Part of a small language model's weights: untied embeddings.
Each number is 128 + 32 x the weight over its row's rms, rounded and kept within 0 to 255. Layers, rows and columns count from 0. The size above them is the row's rms in percent of the matrix's.

# layer 7 attention query, 128x128, rms 0.13, rows 0-63, columns 0-63
size [ 97  87 108 109 100 111  95 116  91  96 114  87  90  86  79  84  89 113  91 121 122 118 109  76 100  92  95  91  92  76  72 103  85  60  66  75  71  74  95 100 118 127 134 132 138 140 143 141  72  82  62  64  76  78 101  95 112 142 127 139 136 137 131 133]
[[105 161  95  42 137 158 161 161 132 168 181 126 180 147 179 135 124 132 120 157 146 154 173 115 128 106 121 128 188 179 124 172 182  75 179 131 121 100 113 153 139 105 128  92 121 225  88 130 196 139 151 143 121 121 178  66 192 126 137 163 101 136 145 111]
 [168 116 178 113 159 143 142 153  94 135  82  59 145 131 129 162 132 124 149 136 124 179 148 123 169  85 135 169 152 194  95 105 153  91 167 152  96 154 168 108 114  91 126  72 115 108 113 134 127  74 138 159 147 120 124 113 103 110  85 135 131 190 155  22]
 [104  88 116 135  96 140 157 126 140  91 174 149 127 134 140 122 104 149  46  77 135 141 167 110 122  71 117 159 132 142  92 104 169  87 148 153 133  80 149 101 160  84  96 156 110 180 101 149 158 118 151  88 129 153 110  82  91 159 132 157 167  95 140 132]
 [163 154 163 131 130 153  66  96 123 141 116 105 146  62 131 221 173  58 161 113 149 107  47 127 110 171  91 103 133 141 135 139 127  98 104 173 118 109 127 136  82 143 164 168 154 163 170 133 126  78 146 150 144 175 105 159 112 124 100  72 124 179 133  88]
 [105 153  89 138 140 114 103 124  94 179  87  98 134 134 109 178 170 128 106  89 100 136 155 120 170 116 164 120 130 169 192 128  90 109 125 140 121 108 105 112 115 149 167 148 187 141 130  66  83 105 143 158 106  95 183 113 120 153 149 121 167 112 178 206]
 [139  94  89 129 134 113 158 112 121  89 155 137 116 152 159  99 143 161 159 168 136 172  95 112 110 158 160 124  67 104 114 156 128 111 150  94 158 163 109 135 107 133 100 151  70 132 102 180 135 163 153 206 148 109 125 145  86 100 167 170 118  93 117 109]
 [128 161 105 143 167 142 132 135 181 145 175  84 102  35 142 104 107  63 117 152 132 113  98 123 139 135 103  51 112 147 128 109 101 180 190 122 139  81 211 117 204 108  70  96  98 143 145 147 128 145  97 171 101 126 156 123 159 130 147 108 181 159  58  73]
 [165 112  87 189 167  18 146 170 141 109 102 148 137  78 159 162 130 113 181 125 167  92 118 148 151 175 120 178 148 178 121 156 176 167 148 105 186 147 138 130 102 133 153  69 125 121 134 167 110 118 113 136 125 126 128 137 133 113 121 124 100 184 143 111]
 [148  81 122 180 161 147  90 114  80 148 127  62 162 103 180 127 123 122 145 180 138 161  67 150 130  92  63 119 159 129  96  89 131 127 127  87 147  93 156 110 156 165  73 136 104 135 173 114  92 123 133 162  98  71 196 149 154 153 129 137  84 116 164  82]
 [105 142 123  83 130 124 162 121 161 140  90 103  79 166 101 128 148 107 123 154 157 142 141 132 164 125  85  65  72 152  86 130 184  60 127 116 166 114 123 149 123 100 107 115 111  98 120 123 132 191 143 132 143  95 174  86 187 141  95 138  78 167 123  85]
 [166 125 165 124 136 169 158 138 131 136 105 114 117 120 135 161 110  87 136  99 105 151  85  96 166 148  80  80 138  90 159 131 136 113 132 142 125 108 132 165 104 113 128  60 130 147 127 167 135 102 130 189  70 142 100 118 175 174 155 106 110 112 121  90]
 [ 96 154 152 128 149 113 164 117 122  76 155 127 127 165 160 148  85 134  96  87 159 115 161 103 140 122  97 130 147  97  78 127 151 156  74  93 193 176 148 119 158  86 152 135 109 100 122 114 116 107  94  64 170 139 139 105  67 148 111 111 103 110 130 156]
 [118 150 165  95 124 143  82 108 137 129 145 163  84  98  77 113 117 133 111  80 174 122 138 104 134 129  76 138 159  77 165 167 145 202 113 129 123 111  98 171 175  87 126 139 115 123  86 162 125 178  75 119  83 120  99 152 119 148 139 101 153 142 133 136]
 [ 61  96  65 116 144 123 162 119 117 140  84 115 146 103 115 137 171 114 145 196 107 122  95 147 118 129 190 147 141 135 152 145 120  96  78 137 126 136 136 169 141  92 176 144 124 117 117 144 155 119 132 135  77 110  81 118 162 126 158 108  78 104  80 132]
 [103 140 128 175 111  94 125 113 129  95 150 193 140 165  71 104 110 111 146  63 139 102 166 186 131 105 137  97 135 107 124  87 193 176 128 129 152 124 144 114  94 149 114  80 143 161 161 155 131 133 114 117  95 110  73  64 147 124 141 169  92 121 112 166]
 [177 125 107 109 111 162 127 139 177 147 109  77 179  68 152 114 156 124 208 203  50  87  94  72 175  88 149  98 160 156 180 153 171 158 142  91 141  88 105 144 112 116 146 132 153 182 147 160  82 146 140  74 103 118  85 155 135 118 167  66  92 142 147 119]
 [ 99 186  91 123  68 117 149 135 135 206 125 116 129 134 183 110 118  67 162 147 118  78 150 166 107 192 160 130 139  76 131 111 125 119 123  91 118 124 203 135 134 176 132 118 133 147 147  80 159 113  95 127  69 148 130 113 142 157  74 124 134  70 123 178]
 [173 127 122  99  96 148 170 124 165 137 152 121 102 122 171 138 107 150  62 140 142 144 171 116 114  94 142 152 210 135  79 170 182 110 124 124  74 151 147 115 107 117 123 125 105 187 175 147 128 152 152 123 163  92 172  98 163 168  89 142 125 123 123 160]
 [155  90  97  96 165 132 119 102 111 108 117 160 130 123 106 154  86 162 161  81 134 162 162 139 182 129  89 158 130 102 124 123  71 144  87 112 226 133 113 127 158 173 133 132 137  86 119 134 152  88 174 128 136 155  58 138 114  72  95 136 140 100 175  84]
 [107 145 142 117 170 127  82 107 143 130  98 146 136 100 143 169 127 142  96 110 115 121 142 158  99  87  95 148 176 152  99  57  93 108 101 177 117 103 143 133 114 124 123 159 163  75 168 126  97 134 132 112 141 174  89 109 132 146 113  87 152  67 161 140]
 [156 105 144 126 129 197 156 122  72 132 142 130 120 124 102 130 114 104  90  46 141 169 126 135  96 108  82  95  93 157 102 137 104 102 133 141  83 100 124  65 160 115 132 160 115 161  86  73  97 155 156 111 159 173 142 173 112 172  94 140 164 105  92 169]
 [171 131  98 116 137  93 124 170 109  88 178  98 151 141 108 139 141 143 182 190 152 128 183 111 170 134 127 191 159 125 129 151 158 121 132 114 123 161 185 113 168 145 160  85 117 161 109 178 160 158 107 163  80 141 142  90 105 101 159 150 144 170  78 129]
 [105 107 148 161 176 163 126 151 155  72 161 132 178  83 133 102 123  92  93 166  82 165 171 113 153 139  98 149 152  80 158 135 120  91 105 132  96  65 163 115 151 137 118 181  75 131 151 123 162  76 199 155 136 129 109 124  86 154 111 141 138 116 161 138]
 [121  82 115  93 140 153  81 143 179 122 132 132 144  78 156  78 151 115 137  99  98 101 146 145 120 181 115  73 131 138 127 131 133  80 144 158 139  73 177  80 147 114 130 178 130  80 163  83 149 143 186 157 157  81 160 133  99 150  64 133 128 113 134 175]
 [110 144 144 119 142 105 130 151 169 139 110 144  81  74 114 129 136  97 145  67  90  70  86 135 151 110 183 143 176 229 115  86 118 153 152 164  70 137 147 139 120 173 170  60 118 164 145  87 122 165 169 208 144  89 136 139 119 149  80 148 124 115  84 146]
 [157 111  86 152 120 116 121 115 156 135 191  88  99 138  95 148  95 146 173 193 109 151 134  98 134 129 175 104 175  68 150 192 128 152 123 171 120 128 132 188 156 145 123 138 101 140  93  88 118 183 103 141 163  94 187  73 108 135 151 102 155 122  87 124]
 [122 152 215 135 136 162 189 114 144 150 116 116 114 103 164  95 112 135  72 191 118  98 112  42 129 130 161 151  90  73 178 134 117 139  80 143 117 108 123 107 133 128 186 111 137 116 135 115 104 136 167 139 111 127 174 136 168 154 147 130 132 111 107 137]
 [152 171 138 122 128 136 158 110 115 207 149 153 132 102 117 147 130 115  95 146 139 146 105 130  85 126 142 129 100 136  91  82 161 135  97 139 194 112  94 156 117 125 105 105 149  81 163  74 136 176 101 145 179 139 175 148 163 172  89 160 146 151 175 114]
 [159  67 112 127 167 122 120 166 119 170 123 107 113 221 153 102 141 155  82 147 201 148 101 142 158  47 107 113  92 159 138 106 138 129 189 123 117 120 139  96 154 116 110  83  98 149 154 173 152 136  63  43 154 205 121 150 132  79 130 131 113 150 109 128]
 [132 177  84 199  88 110  60  66 140 182  78 122  77  99 137 129 123 133 142 110 130 119 165 143  92 137 196 110 117 135 103 171 156  83  99 107 150 173 142 180 178 106 151 127 139 124 158 123 136 113 149 114  88 170  71 114 169 125 135 109 151 173 147 103]
 [101 167 142  76 132 142 155 139  86 153 155 124 110  86 140 140 113 114 115 109 142  71 170 129 112 149 118 120 136 162 131  89  88 154  90 171 176 140  94  91  99  94  87 121 139 136 121 144 142 168 122 161 125 116 220 151 206 117 118 129 159 160 182 112]
 [136 112 126 102  74 133  93 102 152 136 118  87 145 122 163 160 115 139 106 120  67 168 156 169 148 142 154 175 179 121 115  96 168 117 117  82 161 222 190 106 140  95 182 125  94 116  77 128 144 173  82 145 120 145 115 123 189 139 114  98 176 140 102 113]
 [146 143 107 101 141 163 157 145 164 108 175  97 129 161 105 123 182 118 122 123 118 130 124  97 191 127 155 166 142 175 102 156 145 148 186 101 114 151 200 164 145  79 147  61  59 128  40 131 119 132 138 130 116 125 136  85  98  96 158 109 146 153  89 145]
 [145  84 158  86 164 151 174 178 143 159 183 163 130 111 107 132 141 124 161 147 161  73 132  84 171  89 174 121 157 124  99 137  95  96  81 107  84  97 218  80 158 170 141 131 102 116  98 139 125 127 108 139  91 132  94 133 164  82 129  94 172  98 180  97]
 [160 104 165 127  94 108 125 167  97  78 156  98 127 125 143 135 151 122 116 107 128 131 110  92 147  75 134 179 120 174 112 186 179 139 210 180 185 139 139 165 109 107 169  80  81 163  46 133 167 114 126 152 100 135 100 131  79 188 137 106 133 172 108 138]
 [120 104 113 142 123  87  77 155 120 138  64 104 141  90 174 125 116 129  92 180 107 159  88 153 109 135 112  56 166 120 107 166 111 100  57 152 147 169 120 120  95 140 136 165 187 128 139 128 119 103 184 137 101 139  85 144 137 173 143 150 123 153 182  89]
 [141 117  94  79 158 133  74 140 116 128 126  84 137  98 151  86 131 113 109 142 123 196  43 132 122 138 171 122 127 116 145 107 111 155 116 135 119  85  80  93 122  97 130 113 191  87 135 116 124  80 142 162  79 106 100 105 156 117  95 141 120  94 147  85]
 [149 135 131 137 155  78  65 176 116 103 149 187 124 164 136 101  99 141  67 150 116 115 116 101 118 159 145 114 106 130 149 104 118 146 122 129 189 142  49 123  54  93  93 112 149  81 112 161  89 142 163  81  95  65 177 140 115 144  87 138 131 116 146  93]
 [118 141 121 105 114 125 144 139 156 138 145  81 160 156 180 110  91  94 136 111 173 139  75 151 178  55 147  99  83 144 101 134  64  86 134 192 159 121 182 123 160 108 137 135 121 147 139 109 117 105  94 106  54  82 108 119 124 136 161  67 153 133  73 165]
 [ 84 102 151 152 148  59 120 182 148 129 103 149 138 109 130 165 145 159 149 110 113 118  48 142 126 100 132 126 134 176  90 143 113 164  98 183 168 138 132 133  70  88 124  83 166 184 124 114 110  45 104 128  88 126 128 108 155 158 149  94 118 144 158  94]
 [129 107  64 114  50 119 139 102 167  97 102 103  83 133  81 136 156 122 141 139 189 116  83 173 151  80  93 138 153 136  82 120 102 116 127  92  67 109 156 129 114 148 101 156 127 134 171  73 147  75  56 147 126 183  97  93 115 137 144 138  96 111 160 118]
 [106 139 143 122 185 136 128  87 112  98 150  91 122 120 127 103 130  73 136 189  87 131 156  64 163  92  90 228  55 102 171 112 167 100 109 145 104 134 174 121 160 152  97 143 152 139 129 102 137 131  95  86  73 115 106 110 164 125  61 105  76 188 185 148]
 [119 132 146 159  77 147 158 122  64 127  91 146 133 124 111 120  65 150 163 111  64 136 106 108 130 155 153  56 103 109 169 162 211 139 155 105 130  63 196 173 102  97 122  88  93 153 152 143 109 119  76 157 114 154 113 147 115 161 174  67 143 122  94 118]
 [137 108 159 112 167 100 116 137 198  95 181 132 125 100 164  77 114 126 131 138 120 137 137  97 137  79  94 119 178 105 119  85 108 129  98  97 129 148 172 127 138 150 162 185  85 136 167  84 150  72 105 118 171 136 176 124  39 133 141 104  74 152 165 143]
 [123 130 166 108 172  92  89 109 135 142 100 139 167 129 107 146 116 152 189 127 134 121  60 142 161 115 113  82 121  91 161 185 183 189 131 193 126 135  53 160 107  97 120 139 114 111 161 119 133 140 107  92 114 114 103 152 123 155 129 160 102 102 141 131]
 [ 81 111  98 132 102 114 134 140 134 123  91  86 147 140 128 125 165 139 189 170  78 167 168  75 162 128 220 136 186 178 154  64 139 112 131  92 128 102 129 136 121 130 105 112  99  97 108 161  66 134 142 137 136 146  18 158 139 136 179 138  82 113 119 140]
 [152 190 143 122 135 138 200 108 163 132 121 128 210 152  77 140 160  94 111 144 151  65 103  75 182  76  77  84 149 141  97  59 119 132 171 146 146 129  83 114  94 112  87  97 160 138 112 139 103  83 176 134  90  86 122 129  91 138 118 188 118 110 114  71]
 [153 140 110  63 116  94  97 114 121  81 138  55 125 123 117 168 120 147 135 158  82 122 151 100 128 118 174  59 133 125 126 120 141 121 187 139 135 137 128 113 140  64 184 107 180 167 140 209 107 147 123 126 155  78 147 147 118 138 131  84 103 156 152 140]
 [111  82 148 170  66  96 119 117 152 130 102 103 154  96 165 131  70 104 109 147 117  85 136 137  79 163 125 152 152 114 135 130 148 102  90 144 143 146 104 205 141  79 107 130  90 116  98 111 135 148 130 175 132 101 136  99  60 159 124 133 190  88 167 158]
 [162 106 121 126 110 142 209 108 173 187 146  83 100 120 123 141 147 154 158  82 139  84 209 171 152  93 171 159 136 147 124  99 123  99 114 142 135 127 173 140 162 150 128  47  87 140  91 148 137 177 119 126 131 120 125 122 115 133 148 159 175 129  96 138]
 [129 139 111 147  98  77  67 147 110 129  81  91 106  81 180 141  98 114 123 134 102 136 112 156 120 161 108  78 187 115 120 141 122  96 111 199 148  70  95 136 173 123 105 153 211 118 195 110 102  99 137 146 113 154  53 154 139 149 144 142 111 139 143 100]
 [105 108 140 121 190  79  59 178 114 159 124 148 145  92  82 121  68  91 103 175 101 195 152 102 109 127 118 118 138  83 108 158  85  77 185 177 123  77 168 126 112 137 120 173 132 206 155 117  67 105 118 145  86 151  80 180 134 151 117 142 173 128 184 125]
 [184 141  92 132 138 194 143  61  93 108 193  85 165 113 144  61 124 100 126 169  94 137 128 139 165  75 139 133 136 158 154 123  70  79 189 137  64  91 173 103 160 162 126 143  69 142 139 106 126 204  91 112 156 144 107 139  84  80 126 151 152 120  71 136]
 [147  68 103 150 156 178 194 106 120 116 114 104 152 121 161  78 134 115  88 185 100  98 113 143 121 150 141 149 152 159 100  68 100  99 101  90  77 123 127 130 181 162  94 159 178 140 126 141 163 167 146 124 133 107  99  92  97 144 129 133 113 107 123 158]
 [103 113 127 112 102 160  86  72 141  87 122 128 166 167  67  91 128  87 181 161 112 186 194 141 186  99 118 123  88 137 152  99 131 112 120 126  92  61 122 118 166 149 102 109  93 116 119 187 117 139 107 141 129 121 151 113 116 125 116 160 139  94 158 136]
 [ 78 131 108  62 112 163  94  82 155  88 101 116 132 153 131 126 163 108 117 107 132 149 157 155 179 157 165  60 111 158 152 124  96 143  80 122 136 123 159 103 154 150 132 110 128 112 102 103 146 154 142 181 101 131 113  55 144 141 101 141 166 130 137 123]
 [101 162  80 138 153 125 113 140 115 149 115  73 135 148 153 131 117 111 147 166  93  74 118 139  84 118 138 125 165 135 129 120 114 122  82 133 117 147 108 167 126 127 155 166 183 101 129 128 144 149 161 181 119 128 137  45 116 151 108 100 136 144 114 127]
 [147 136 155 119 158 153 141 148 127 154  99 174 113  82 133 145 111 106  75 171  70  81 129 118 113 174 147 144 140 136 107 129  71 151  95 136 142 114 118 102 145  81  97 125 105 173 112 118 161 127 127 155 110 120 124 119  94 182 157 141 199  71  62 119]
 [103 108 191 129 110 158 196 116 157 118 142 145 171 114 160 168 115 116 149 141 134 126  84 100 140 167 161 167  98 128 168 183 122 149 138 150 105 142 108 159 102 157 218 117 117 119 108  94 172 143 162 151 113 128 183 105 173 126 125 151 136 168  82 158]
 [ 82 190 151 124 180  91 126  79 158 134 112 130 108 131 116 122 177  57 126 184  76 141 121 182 140 130 132  92 145 145 151 110 107 113  88 136 158 189  95 136 121 147 127 116 164  78 191  47 137 145  67 103 154 149 189 149 139 158 123 140 131  90 156  84]
 [110  98 114 114 126 109 141 159  95 176  97  56 115 132 128 140 101 131  94 152 155 216 131 154  87  85  62  63 146 123  88 112 122 150 136 127 136 154 202  86 149  75  91  84 140 126 174 120 153 158  99 129 144 215 100 124 134  94 166 172  99 130 124 135]
 [152 155 108 146 102  99 123  82  97 125  66 146 147  34  97 113  98 122 113 127 101 100 116 170  87 158 174  83 147 145  75 127 140  91  57  95 142 168 135 151 149 123 105 181 129 123 112 126  99  97 179 161 137 129 109 159 160 150 118 105 117 184 208 103]
 [ 94 161 163 174 108 172 181 147  77 122 134  93 109  91  86 142  93 123  74  53  80 135 104  87  91 104 176 137 131 115 174 129  74 150  87 151 117 138  86 120 131 137 119 160 148  83 128 142 139  90 125 151 124 154 127 185 181 103 108 128 134 135 142 155]
 [143 100 144  74 140 190 115 128 113 139 145 144 110  94 167 163 167 101 133 119  94 131 111 173 108  95  84 208 155 210 128 110 120  88 149 108 172 183 215 152 101 158 183  83 162 114 109 153 108  94 158 137 160 136 112 146 163 196 131 172 137 111 122 106]]
# layer 7 attention key, 64x128, rms 0.127, rows 0-31, columns 0-63
size [ 63  64  88  80  89  90 106  99 107 114 117 116 123 124 126 124  83  81  72  92  96 101  92 123 116 116 123 125 120 118 106 121]
[[130 122 124 131 162 140 144 100 107 122 136 171 118 115 149 123  44 132 148 178 130 202  90 134 109 135  92  99  94 105 148 153  84 137 101 140 139 128 109  91 138 113 195 225 153  93 137 169 120 181 102 117 132 108 154 149 137 140  73 171 116  60 134 131]
 [147 208 177 185  79 147 126 124 170 109 115 117  55 135  66  91 116 138  97 119 157 106 127 154 149 121 176 128 115 146  95 153 131  86  70 125 111 129 144 121 127 168 151 125  98 137 139 131 205  73 148  95 126 103 100 113 168 101  85 130 134  87 118 143]
 [ 82 102 117 124 151 129 123 147  86 121 207 199  90 133 180  55 136 118  57 124 129  76 156 175 157 160 132 130 138 121 171 113 145 213 113 177 102 158 155 135 156 124 189 143  92 120 112 159 125 170 139 172 128 118 118 119 126 143 179 135 139  87  96 100]
 [182  82  95 150 155 126 184 141 158 151 127 136 111 161  74 154 163 114 129 166 164 135  98 108 147  71 171 105 115 135 155  58 155 127 123 121 145 108 128 133 130 119  91  59  94 178 101 164 132 116  59 159 127 181 185 150 204 107  80 127 149 190 187 148]
 [129  89 130  95 125 134 146 115 157 191 110  96 110 103 155 168 151 162 163  84 135 166 126 162  84  84 152 132 136 159 109 152 102 110 147  83 101 111 148 118 135 136  75 125 128 155 165 110 226 117 180 123 117 124  73 107 205 153 103 147 119 153 128 169]
 [ 83 142 105 124 191 174 131 153 108 119 150  93 151  82  99  93 179 128 152 153 108 155 161 162 179 142  74 140  69 182 117 126 183 129  97 163 146 151  75 148 102 115 166 181 140 137 104 159  99 122  69 105 134 158 116 148 120 114  99 114  84 194 171 155]
 [189 147 104 133 127 145 140 122 128 101 157 140 102 142 141 166 120 130 146  81  76 152 163  72 118 109 106  76 137 186 184 144 116 144 166 124 175 136 120  88 127 117 144 161  84 128  57 148 142 131 219 164 159 103 100 154 166 145 103  97 115 116 108 152]
 [114 175 136 120 140 147  75 166 108 141  97 134 127 168  96 146 104 154 157 255 181 166  98 184 130 163 148 162  60 117 185 162 134 119 118 141  76 165 158  96 175 128 156  89 143 120 190 102 102 154  80 118 149 135  91 137  90 125 131 117 148 123  65 119]
 [118 111 128  91 172 145 147 137 124 161  76 139  96 187  47 147 143 118  99 114 156 154 153 166 113 121  63 202 142 136 146 142 157 183  87 108  83 113 105  87 175 152 106 123 126 101 172 147  61 104  76  96 107 169 180 167 147 150 114 142 148  87 128 170]
 [ 90 135 128  81  61 118 106 132 143 111 143 157 127 118 138  73 103  87  67 177 177 159  91 149 105  96 137 120  92  79 100  74 127 125 131 115 148 137 137 152 133 119  97 105  87 111  81 188  81 119  98 114 148 111 127 152 163 126 155 112  63 181 180 145]
 [142 156 161 163 146  98 117 165 131 159  81  79 140 108 102 147  94  88 142  85 111 172 137 155 146 107 149  90 158 175 171 111 137  96  52  75 137 124 116 141 117  97 129  90  92 136 114 156 116  76  81 175 144 117  96 144 171  86 166 173 106 136 160 107]
 [182 170 140  81 123 120 160 131 163 121  98 140 103  89 127 116 110 136 131 110  74 136 166 117  66  75 169  57 117 117  98  96  99 147 109  84  64 132 136 156 129 127 146 124 123 140 169 117 112 142  63  73 117 165 169 131 105  87 125 152 124 182 125 178]
 [156  93 118 114 174 114 118  81 167  87  99 114 133  97  65 132 112 124 110  59 100 129 143 116 106  99  64 164 126  49 114 134 199 119  70 131 162 102  97 153  84 168 134 108  83 168 137  80  79 153 137  82 146 100  80 137 142 178 128 150  52 171 121 190]
 [150 161  92  92 117  97 105 121 158 111  86  88 109 118 101 127 204 157 190 154 144 178 164 121 179 138 197 157 170 174 147 100 147 153 179 132 127  89 129 143 119 133 104 101 126  95 126 175 126  94 162 121 123 155 102 132 169  95 112 147 109 126 160 120]
 [ 96 142 178 104 121  42 183 117 138 181 140 183  82 110 104 125 135 144 145 119 138 115 111 176 109  97 104  96 150 115 123 154  94 132 181 138 110  90 129  72 107 129 130 170 156 161 157 147 115 117 134 132  89  69  85 128  91 167 119 112 196 107 107 165]
 [130 166 133 118  89  90 152 106 135 132 162 115 159 103 129 135 123 129 142 141  75 163 166  69 181 149 135  82 137 156 126 111 138 134 159  53 129  89 127  96 129 116 148 108 159  97 127 158  53 156 178  87 173 164  67 159 155 167 143 142  65 100 153 163]
 [ 98 171  78 140 170 129  82  90  93 156 130  81 135 135 102 156 154  97 111 124 164 140 201 150 109 120 113 140 121 146 214 109 153 164 180 101  69 166 184  68 113 132 195 169 123 111 137 130 142 128 100 144 196 107 133 160  92 168 127 156 148 100 109 104]
 [ 58 143 108 114 171 114 104 136  84 121 138 122 118 153 113 121 142 104 112 119 118 124 178 122  90 136 126 150 132 174 164 111  75 190 182 112 149 171 195  88 105 110 159 151 112 153  58 154 144 150  97 151 143 129 139 113 106 128 121 160 187  62  74  91]
 [139  69 124  77 161 155 166  84 173 201  61 154 168  83 135 145  75 124 117 126 150 107 127  85  94 182 123 125  92 116 111 124 149 111 112  97 132 138 103 124 111 112  94  47 117 128 119 184 143 163 103 148 111  98  92 197 111 186 123 115 132  97 145  52]
 [153  44 120 119 104 126 176 145 167 179 140 116 125  86  77  98 117 145 114 115 144 155 144 133 130 182 211  76  96 110 176 143 150 125 141 157 143 138 131  96 159  94 130 131 124  93 103 159 146 100 124 196  95 120 150  76  97 146 107 130  56  46 125 114]
 [100 107  94  84 172 109 181  95 126 128 154 103  70 139 138 103 115 179 161  69 135 203 127 110 134 163 164 130 109 137 110  97 124 157 125 100 146 117 179  86  91 111 137 185 133 144 140 176 170 159 106 140 116 101 154  71  93 160 150 102 124  72 130 120]
 [ 80 132 136 145 142 167 126 117  68 137  80 183 125 133 160 175 155 105 151 134  79  73 161  92 124 105  94 174 164 119 158  92 149 195 147 109 138 119 137  76  87  98 121 122  51  68  76 119 124 115 124 144 134 118 117 181 171  74  95 130 112 155 142 140]
 [112 163 173 121 130 173 153 130 122 131 101 113 173 112 145 124 155 125 205 143 127 142 113 104 139 121  89 128 114 211 166 159 161  80 155  80 122 117 110 109 146 140  90 141 155 107 131  54 162 103 108 162  82 170 147 128 105  81 121 154 127 145 140 104]
 [146  82 106  80 107 110 148 122 145 155 137 150  85 115 161  95 132 140 114  52 112 116 175  90 199 146 121 104 135 129 148  84  79 150 139 164 147 125 155  96  65  91 126 151 106 105 141 200 136 132  88 149 132 128  78 154 131 108 105 105 121  88 131 171]
 [136 182 138 130 109 122  90  88 144 129  91 109  90 192 131 115 186 113 114 130 115 167 148 152 162 150 135 128  79 175 115 157 140 174  88  91  99  84 123 136 100 121  85 125 121 221 177 130 109  84 134 137  95 123 181 136 124 114 115 119 151 176 152 136]
 [177 195  92 135 113 153 108  95  94  82 117 108 153  99  90 126  84  69 127 154  97  93 102 114 133 170 139 161  56 188 136 139 125 132 141 157 140 148  94 101 175 146  59 159 160 129  68  86 127 151 111 109 124 112 122  77 135 177 184  97 156 155 119 144]
 [103 100 143 156 120 138 150 130 130 130 129 120  71 137 193 123 214 118 181 159 151 121 122 127 159 185 133 146 167 155 141 127 114 111 113 144 138 144 150 141 140 182 139  77 169 148 117  93 142 152 160 169 126 105 167 119 122 141 141 155 145 168  50 183]
 [131 157 207  60 196 138 102 124 145 126 131 149 134 146 159 113 149  85 161  74  90 131 139 148 149 149 117 194  97  82 134 136 124 146 114  88 145 151 109 131 122  77 116 117 136  87 120  77 179 116 105 178  76 163 205 175 158 129 141 140 127 130 172 130]
 [118 115  67 123  83 113 144  89 148 117 133  97 104 154 108  84 108 134 109 111 146 104 143 159 171  55 123 113 164 174 107  85 153 160 152  67 132  82 171 125 105 124 143 115 154 184 120 135 205  91  55 146  93 142  82 100 117  89 116 159  96 127 164 118]
 [ 95 147 147 127 156  67 153 106 141 127 157  91  96 132 171 116  88  90 163 120 101 117 164 131 115 118 120 159 161 142 148 100 133 157 102  82 148 154 171 135 155 108  73 110  90 123 132 167 147 149 199 186 210 136 202 122  71 122  96 113  91 178 117 105]
 [117 112 152 232 157 151 123 160 155 117 100  81 149 128 102 117 144 112 117 101  68 133 111 117 158 159 133  96 115  67 115  98  50  54 132 151 130 168  92 158 116 129 162 125  75 160 169 156 150 126 103 133 109 101 180 184 140 101 116 100 141 140 143 124]
 [116 148 102 113  93 122 102 115 114  89 212  97 133 108 110 145 146 155 171 100 116 105 125 137 117 106 122 122 106 127  89 107 166  59 164 135 136 163 192 104 126  71 224 145 139  96 140 124 120  87 185 165 136 155 176 185 139 111 150 101 164 130  96 216]]
# layer 7 attention value, 64x128, rms 0.143, rows 0-2, columns 0-63
size [109 101 107]
[[214 134  87  83  82 124 141 145 109 132  73 161  77  84 111 146  80 115  92 129 123 147 144 142  96 153  86 131  90 110  71  93 130  79 149 148 172 120  89  76 149 106 103 125 151  70  93 124 107  94 140 201 138 127 103  99 133 126 104 144 168 164 142  90]
 [106 112 104 105  81 130 118 101  82 115 134 143 157 138  48  36 140  92 123  93 173 156 180 159 172 176 140 131 131 159 140 167  36 156  58 116 149  96 105 121 117 109 156 120 197 148 108 120  93 165 146 183 123 164 142  40 134 158  77 103 138 169 135 106]
 [108  82 133 147 118  94 103 193 137 136 145  57 204 139  58 118 125 116 137 126 127 157 151  97 114 132 107 117  84 103 107  65 147 121 101 115 107 127 113 102 203 142 143  78 149 185 109 153 172 145 123 186  94 121 105 150 168  70 137 120 177 170 154 151]]
# layer 7 attention output (transposed), 128x128, rms 0.0994, rows 0-2,32-34, columns 0-63
size [ 88  98 100 114 100 111]
[[ 83 125 160  76  73 173  87 135 186 168  67 176 139 119  77 122 147 206 135  81 154 233 102 105 144 171 156 172 108 137 169  55 151  97 145  99 127 117 150 100 118 159 102 176 137 138 124 118  91 143 148 124 174 143  77 159 113 102 100 107 144 140 149 148]
 [109 155  27 114  61 148 102 119 187 121 107 183 107 109 151 146 120 105 141 114 108  76 121  75 194 137 172 108 123 183 139 117 137 123 138 117 108 165 145 124 128 149 102 108 103 144 137  91 138 201 168 129 135 150 106 155  59  94 132  73 130 188 144  58]
 [144 168 130 106 141 160  82 179  90  87 102 116 159  90 130 108  81 104 126 150 146 163 142 102 133 180 110 125 169 157 133 125 143 110  93  86  95 175 165 133 187  88 145 124  68 108 169  98 167 108 108  80 124 100  68 105 103 130 159 176  98 145 101 116]
 [124 145 137 167 213 139 136 132  99  92 217 102 148 156 115 115 102 146 118 158 133 157 177 175 122 114  95 113 176 159 127 152 152 161 130 147 141 147 118 190 171 152 188 174 115 124 173 161 176 147 128 166 162 123  67 109 167 121 115 151 127  99  71 103]
 [145 182 123  91  95 133 101  98 155 171 156 111 181 105 136 132 134 100  73 127 132 106 136 148  68 152 189 127 190 126  90 134 136 116  93 119  73 118 127 168 192 116  73 106 106 138 149 131 183 121 125 116 112  75 111 115 171 109  85 150 129  90  84 156]
 [153 136  77 150 104 155 134  48  93 147 117 176 130 152 197 159 149 174  68 146 155  88 134 105 167 109 108 132  79 107 131 115 126 106 141 175 210  91 100 121 136 132  97 159 206 151 106 115  72 106 100 137  88 150 132 124 143 127 119  46  82  98  60  87]]